config = dict(
    num_hidden_layers=8,
    hidden_size=192,
    num_attention_heads=6,
    num_key_value_heads=6,
    head_dim=32,
    intermediate_size=512,
    vocab_size=8192,
    hidden_act='geglu',
    norm='layernorm',
    norm_place='pre',
    norm_eps=1e-06,
    positions='learned',
    qk_norm=False,
    attn_scale=0.177,
    bias='all',
    tie_word_embeddings=False,
    parallel_block=False,
    init='trunc',
    init_std_qkv=0.0361,
    init_std_o=0.0361,
    init_std_up=0.0361,
    init_std_down=0.0361,
    optimizer='muon_variant',
    learning_rate=0.0118,
    lr_mult_o=2.0,
    lr_mult_up=0.702,
    beta1=0.95,
    lr_head=0.00473,
    max_grad_norm=1.0,
    warmup_steps=200,
    schedule='wsd',
    decay_fraction=0.687,
    decay_shape='sqrt',
    final_lr_fraction=0.0,
    batch_tokens=16384,
    max_seq_len=512,
    doc_mask=False,
    train_tokens=103900000,
    max_steps=6342,
    dataset='wikipedia_en',
)
Each number is 128 + 32 x the weight over its row's rms, rounded and kept within 0 to 255. Layers, rows and columns count from 0. The size above them is the row's rms in percent of the matrix's.

# layer 3 MLP up, 512x192, rms 0.148, rows 125-146, columns 0-47
size [103  95  70 105 106  95 103  85 113 113  99  91  88  91 103 109  98 111  93  98 110  92]
[[132 122 133 184 129 102 130  87 147 122 130 149 151  56 162 117 108 138 100 163  96  95 197 111 108 157 127 112 137 160 108 187 105 164  97 181 162 156 161 133 121 119 128 109 128 119 110  98]
 [122 202 156 142 146 110 139 109 166 158 126 137  72 159 135 150 106 127 115 147  80  92 147 111 146 114  84 111 129 139 172  88 170 111  87 136 180 158 139 107 137 134 103 144  80  79 183 103]
 [126  97 169 163 113  98 172 144  72 161  95 137  98 142 143 122 176 106 124 109 130 174 140 164 136 178 149 153 116  92 153 172 112 161 113 139  83  80 124 121 118 161 155 131 129 103 109 112]
 [158 111 176 172 138 168  98 113  97 164 158 133 148  97 151 132 121 193  89 183  94 127 194  76 102 120 148  59 132  89 196  98 139 103 124 133 113 164 183 121  66  90 112 155 144 133  87 149]
 [134  89 126 124  81 149 130 157  74 118 139 114 140  84 146 117 145 102  82 185 175 127 132 148 149 171 129  97  65 130 150  95 164  72 119 191 114 123 113 156 127  90 110 144  57 105 195  67]
 [116  93 112  76 125 140 151 134 110 124 172 192 139 119 158 132 146 135 139 127 158 107 128  49 111 118 148 112 173 152  39 147 135 157 162 160 156 125 106 160  85 139 112 166 141 156 200 159]
 [116  94 106 113 126 129 128 134  93 140 129 119 185 120 129 154  70 144 140 117 127 135  98 161 152 104  94 113 204 118 173 178 173 154 134 116  63 107 128  84 136 110 105 187 120 146 174 115]
 [184 149 159 120 166 106 125 132 126 142 168  87 121 148 104  84 157  65 151  83 120 150  96 122  54 129 127  74 158 154  73 137 122 166 129 126 122 131 108  68 110 193 184  79 140 101 132  94]
 [ 74 117 117  73 149 103 144 152 115 110 123 136 147 111  93 134 168  86 141  33  95 150 134 140 103 109  94 129 111 141 163 114 107  85 109 111 101 104 104  95 102 114 113 138 175 134 148 179]
 [231 140  87 180 147 164 188 102 142 151 120 161 158 163 127 108 143 135  73 124 112 110 117 135  98  99 118 142 112 167  85 158  60  83   8  57 110 146 111 146 100 137 186 184 171 119 104 123]
 [125  49  96  95 123 126 181 138 147  63  99 132  92  99  80 143 162 138 124 103 135 135 149 187 141  99 205 114 222 119 110  96 117  97 136 166 128  91 151 155  95 120 140 183  88 115 141 144]
 [142 148 112 108  90 113 174 159 110 103 198  78  88 175 152 173  74 179  62 107 118 164  84 140 182 180 144  35 143 147 118  89 113  94 119 117 141 158 172 123 155 105 131 116 129  84 172 137]
 [143 157 191 108  89  91  82 149 118 105 114 138 174 164 184 141 175 113 103 110  92 143  56 162 118 138  95 133 146 122 108 109 126 122  55 120  72 103 177  94 178 128  92 138 194 147  99 165]
 [193 112  98 151 134 129  68 100 107 126 141 168 122 146 135 123 116 159  94  88 166 134 137 135 165 140  80 115 135 150  93 124 115 117  64 146 117 104 108 115 136 117 146 148 148 102 101 117]
 [142 197 124 151 106 100 139 142 100  88 166  88 170 129  82 166 108 133 180  95 133 115 164 145  94 144 156 153 120 122 105 147 119  80 163  64 156 121 104 133 187 132 189 156  91 192 111 115]
 [172 130  77 128  79 101 149 139 108 149 151 145 157  90 155 144 122 183  80  94 153 134 135 116 145  60  79  84 102  96 108 139 125  88 110 161 119  49 173 119 120  80  77  84 165 123 107 138]
 [166 123 119 110 169 167 117 138 158 119 119 104 154 182 129 115  95 163 195 109 135 187 109 148 119  79  82  90 130 156  63 133 104 170  56 106 127  91 131  88 133 142 125 187 107 153 118 148]
 [120 109 157 132 113 122  94 153 133  87 169 102 180 144 106 102 179 111 148 121 171  92 167 120 118  89 153 146 127 121 109  82 156  90 155 187 140 135 121  76 173 132 151 133 116 139 162 165]
 [118 125 146 150  95 107 133 125 104 117 161 198 105 121 118 167 121 128 112 128 101  97  96 101 129 124  91 186 180 160 135 114 138 175 130 128  75 191  81 127 132 109 163 125  92 140 122 172]
 [185 181 159 115  88 214  81 152 114 130 115 159 137 108 109  84  98  77  98 149 180 137 165  89 134 131 154 151 155 104 108 100 186  87 125  93 111  43 157 152  54  74 105  97 168 109 133 101]
 [ 96 192 139 122  72 164 153  98 143 145  97 125  94  94 126 113 101  92 100 126  99  94 154 125 114 127 101 155  99 141 172  98 191 115 152  97 136 118 105 122 144 128 191 107 187 152 135  82]
 [130 142  98 123 122 136 117 112 130 107 171  81 167  84 110 106  94 105 155 191  96 114 100 134  86 106  86 100 145 118 113 157 143 113  87  97  99 144 121 151 100 119 108 128 114  66 109 156]]
# layer 3 MLP down (transposed), 512x192, rms 0.115, rows 125-145, columns 0-47
size [103  98  59 116  95 113 109  55 121  95  95 102 100  91 108  75 115 102 105 105 116]
[[ 98  60 176 111 138 120 112 148 156  98 176  74 163 116 105 127  86 121 122 119 133 125  79 137  63 116 161  77  77 110 181 175 130 130 174 102  61  83 177 119 173 117 160 187 131 115 110  88]
 [105 124 133 118 127  98 169 164  79 144 153 150 132 120 193  79 108 177 145 145  98  51 149  81  99 145 139 146 145 134 108 113 144 141 117  98 134 116 145 177  88 124 101 146 162 103  94 128]
 [134  48 158 163 172  60 195 152 114 138  68 149  98 129 120 172 119 141 147 114 164  93  30 126 134 143 130  56 108  72 145 130 128 171 132 117 127 142 140 120 104 121 116 134 197 153  98 121]
 [125 103 113 151 128 136  76 174 164 140 133  99 167 111 122 141  55 140  94 186 113 138 161 148 173 120 130 191 142  99 134 176 141 144 165  56  58 139 120 129 132 125 117 191 125 145 111 150]
 [152 102 118 120 123  72 149  79  72 164 133 203  98 153 121  99 114 141 115 133 169 158 180 129 186 133 161 106  92 128  99 124 134  91 112 149 146 159  96 143 142 113 136  99 130 111 127  92]
 [128 170  98 156 118 188 113 136 119 118  43 130  94 117 112 117 124 109  80 115  74 132 116  78  92 179  52 116 136 152 108 168  88 101 110 120 153 161  63 179  82 131 117 124 236 163 143 104]
 [103 163 132 163 150 140 153  64 117 127 155 122 108 156 105 127 137 145 108  74 146 148 113 131 109 123  80 129 147  73  79 141 138 106  91 134  88 198 177 131 101  93  78 138 144 125 145 117]
 [122  74 117 113 197 141  82 112  89 120 102 149 148  76 134 140 126 127 111 120 181 153 145  64  85  96 127 114 101 158 105 137 143 157 106  84 104  95 154 185 141 107 136 144 144 150 114  98]
 [ 97 168 133 100 121  58 139 164 102 143 130 135 123 124 100 119 123 136 149  92  97  99 167  99  93  61 113  97 142 135  88 140 136 152 114 116 128  94 175  59 122 134 110 126 154 177 163 149]
 [100 173  82 117 145  95  78 132 101 122  86 107 217 129 129 181 123 170 135 130 170  70  86  96 128  58 129 123 180 153 158 117 150 134 164 131 161 165 176 181 127 166 137 108 111 166 116 181]
 [116  59 111 110 135 142 127 153 111 156 163 133  31 135 155 170 152  87 152 148 157 139 148  71 138 101  71  62 164 103 168 126 129 198 137 105 136 107 120 176 111 165 132 204 125 133 157 115]
 [149 199 179 113 158 133 112 119 121 197  76 122  88  91  99 106 103 105 184 116 137 121 177 145 207 176 126 177  81 153  95 122 158 158 169 152 147 148 209 163  85  80 106 142 130 118 178  71]
 [106 158 135  85  77  83 102 138  93 139 115  96 195 168  96  74 114 137  93  64 166  87 173  86 189 118 128 190 185 151 172 109 144 112 105  93 114 112 100 138 158 172 164 137 177 154 146 134]
 [193 128  81 104 144  89 118 124 115 142 150 155 144 152  89 150 101 123 160 107 147  51 146 118 167 170  83 122 148 142 132 173 205 121  93 106  92 124 179 178 111 124 133 215 139 103 130 119]
 [128 167  95  76 139 206 143 107  97  80 118 149 171 151 116 133 138 111 144 121 112 124 101 103 146 152 139 137 165 117  90 125 122 107 113 138 141  88  78 195 111 118 114 208 120 169 114  94]
 [208 160 142 135 102 129 201 122 108 138 108 199  77 176  83 120 106 152 124 188 126 143 172 157 133 149 103 126 168 146 131 155 123 100  40 197 136 135 175 109 184 169  93 108 120  74  95 129]
 [ 84 155 136 134 121 113  96 143 105 178 122 151 187 138 152 109 130 153 176 174 176 102 144 113 106 105 173  98 155 147 114  91 110 230  88 108  55 138 164 107 126 114 115 127 181 126 163 127]
 [122 134 117 129 111 184 154 142  86 102 176  94 155 176 173 129 217 170 121 143 135 116 184 145 118 117 165  78 187 161 121 181 145 146 160 204 107 171 128 120 126 107 140 160 113 111 109 144]
 [128 124  96 156 105 133 120 127  92 124 108 112 144 147 142 103 178 123 196 139 118 183 165 152 127  95  79 135 179 123 148 134 154  97 101 127 152 103 152 146  74 102 134 139 157 151  59 108]
 [109 155 176 157 128  80  71 129 159 113 123 110 148 166 120  97 166 139 107 160 167  98 152 115 104 178  82 115  98 165 115 210 136  97  70  84 133  51 144 149 106  93 106  92 115 152 158 136]
 [184 182  85 106 198 196 110 139 150 130  99 134  84 129 123 159 116 121 100 116 140 162 116 112 205 167  97 171 152 125  83  99 107 197 174 157  66  77 132  80 110  97  64 157 172  83  77 116]]
# layer 3 MLP gate, 512x192, rms 0.144, rows 126-146, columns 0-47
size [104  79 105 101  98 101  94 116 114 104  96  87  94  99 107  96 111  97  97 101 100]
[[147 108  61 104 142 136 113  92 107 101  86 203 158 131  77 142 182  86 154 160 166 141 133 115 140 166 136 119 102 116 154 103 132 138 163 127 152 117 159 108 183 109 101 124 107 127 146 102]
 [136 132 117 154  97 118  80 112  62  91 168 193 131  89 147  41 150 132 116  74 182 145 144  99 174  73 156 165 125  79 102 137  92 110 105  69 137  47 100 160 109 140 127  96 173  75 125 133]
 [155 179 176 109 105 142 116 109 172 166  85 132 138 132  84 114 191 158 145 154  24 148 125 160 111 124 151 113  93  86  97  76 173  79 166 103  79  95 146 150 144 117 126 155 111 157  62 135]
 [139 111 118 133 166  85 117 108 114 121 111 162  92 160  85 118 116 100 187 157 126 153 129 128 111 121  57 128 181 146 165 105 120 198  68 126 179 141 124 153 121 143 120 128 126 112 113 140]
 [191 131 147 129 181 211 100 141 119  41 204 176 122 133 103 146 116 122  96  87 123 117 142 114 108 108 131 157 118 141  82 143 125 119 119 158 123  98 130 111 124 139 154 119 121  72  96 107]
 [102 129 102 104 107 141  89 177 111 115 166 145 118  88 130 175 125 111 135 143 114 134 101 155  95 147  86 134 103 148 162  92 133 167  97 127 151 108 157 106 163  45 104 126 142 107 176 114]
 [ 65 152 122 169  89 160 145 151 111 176  99 134 123 183 138  99 107 132 157 124 100 166 114 148  88 162 103  95 140 116 136 104 112 110 112 103  99 113 122  98 137 172 195 107 121 109 137  78]
 [168  80 120 167 157 106 128  97 137 164 132 105  91 104 133 148 173 168 117 154  69 136 116 100 210 124 144 110 127 126 176  99 113 134 142  85 153 135 146 137 197 155 130 145  85  84 121 133]
 [149 152 123 120 125 132 162 194 120 105 175 101  82 103 137  88 210  78 167 106 156 124 100 146 109 186 129 131 132 116 128  86  93 144 109 118 101 138 137  72 159 105 124  64 101 131 135 124]
 [155 129 155 118  89 155  79 107 146 125 155  97  76  91 185 110  98 123 148 129  77 149 109 134 114 107 130  92  84  82 118 116 133 107 149 127 132  79 158 113 147 125 130  90 130 111  99 126]
 [ 57 146  98  68 144 162 139 116 134  82  97 174 151 163  91 165 102 128 178  81 171 151 118  84  93 109 104 127 151 123 159 109 146 182 100 156  70 132  94 190  45 115  94 130 128 131 210 156]
 [156 132 188  98 129 132 127 154 140  80 132 105 146 160 144  82 150  69 163 124  91 160 106 115 123 141 144 165 160  73  83 104 148 163  40 149  88 117 140 105 159 144  89 206 151 120 108  98]
 [143 173 129 169 121 134 115 107 132 136 120 101 108 114 136 156 119 123 154 104 142 131 160 150 132 139 128 185 156 122 133 137 162 120 155 143 175 132 132 123 142 114 103 119 106 185  54  72]
 [157 131 188 167  94 145 132 149 157  98 110 152 123 115 169 147  80 155 146 120 145 124 103 140  76  95 122 184 133 163 123 153 107  37 158  78 109 165 114  89 173 151 185 112 112 144 112 100]
 [120 124  91 136 133  90 171 135 107 108  81 165 187 117 166  94 100 155 150 126 146 153 140 110 140 169 132 112 101 198  99 130 191 113 134 103 180 174 124 140 151 180 190 107  77 121 189 145]
 [117 160 148 112 154  86 115 103 116 177  90 101  96 161  81 105 127 148 113  56 121 182 144 138 225  73 104 119  93 127  91  99 149  57 155 106 122  97 100 171 134 155 141 161 136 140 148 145]
 [129 129 150 155 161 112 101 135 158 176 104 176 108  46 151 174  71 205 124  85 125 135  84 161 111 181 117 126 109 154 120 112  72 171  85  47 110 140  92 160 127 207 103  58  98 158 113 130]
 [131 140 170 126  91 133 119 170 111 109 135  97  57 231 135 124 168 125 133 139 117 115 153 104 106 132  98  92 105 137 142 125 132 145 157 136  88 160 113 174 127 119  65 131 112  81  84 172]
 [113 100 152 158 126 118 101 126 141 120 114  94 119 104 146 117 105 110 178 110 136 165  97  91  86 151  91  96 142 105 176 146 179 161  94 130 165 241 103 134  90  86  80 136 118 148 158 143]
 [ 91 103 137 146  60 154 112 132 119 180 139 128 179 174 108  95 151  94 146 151 102 127 115  91 143 105 182 148 151  85  96 153 146 144 123 114 115 167 153 100 161 118  84 117 150 124 103 157]
 [ 85 118 120 122  73 103  98 121  81 111  99 153 138  84 152 168  85 136 160 125 116 106 133 141 175 102 119 134 182 119  44 125 123 127 112 110 130 179 143 148  98 121 171 181 203 136 149 112]]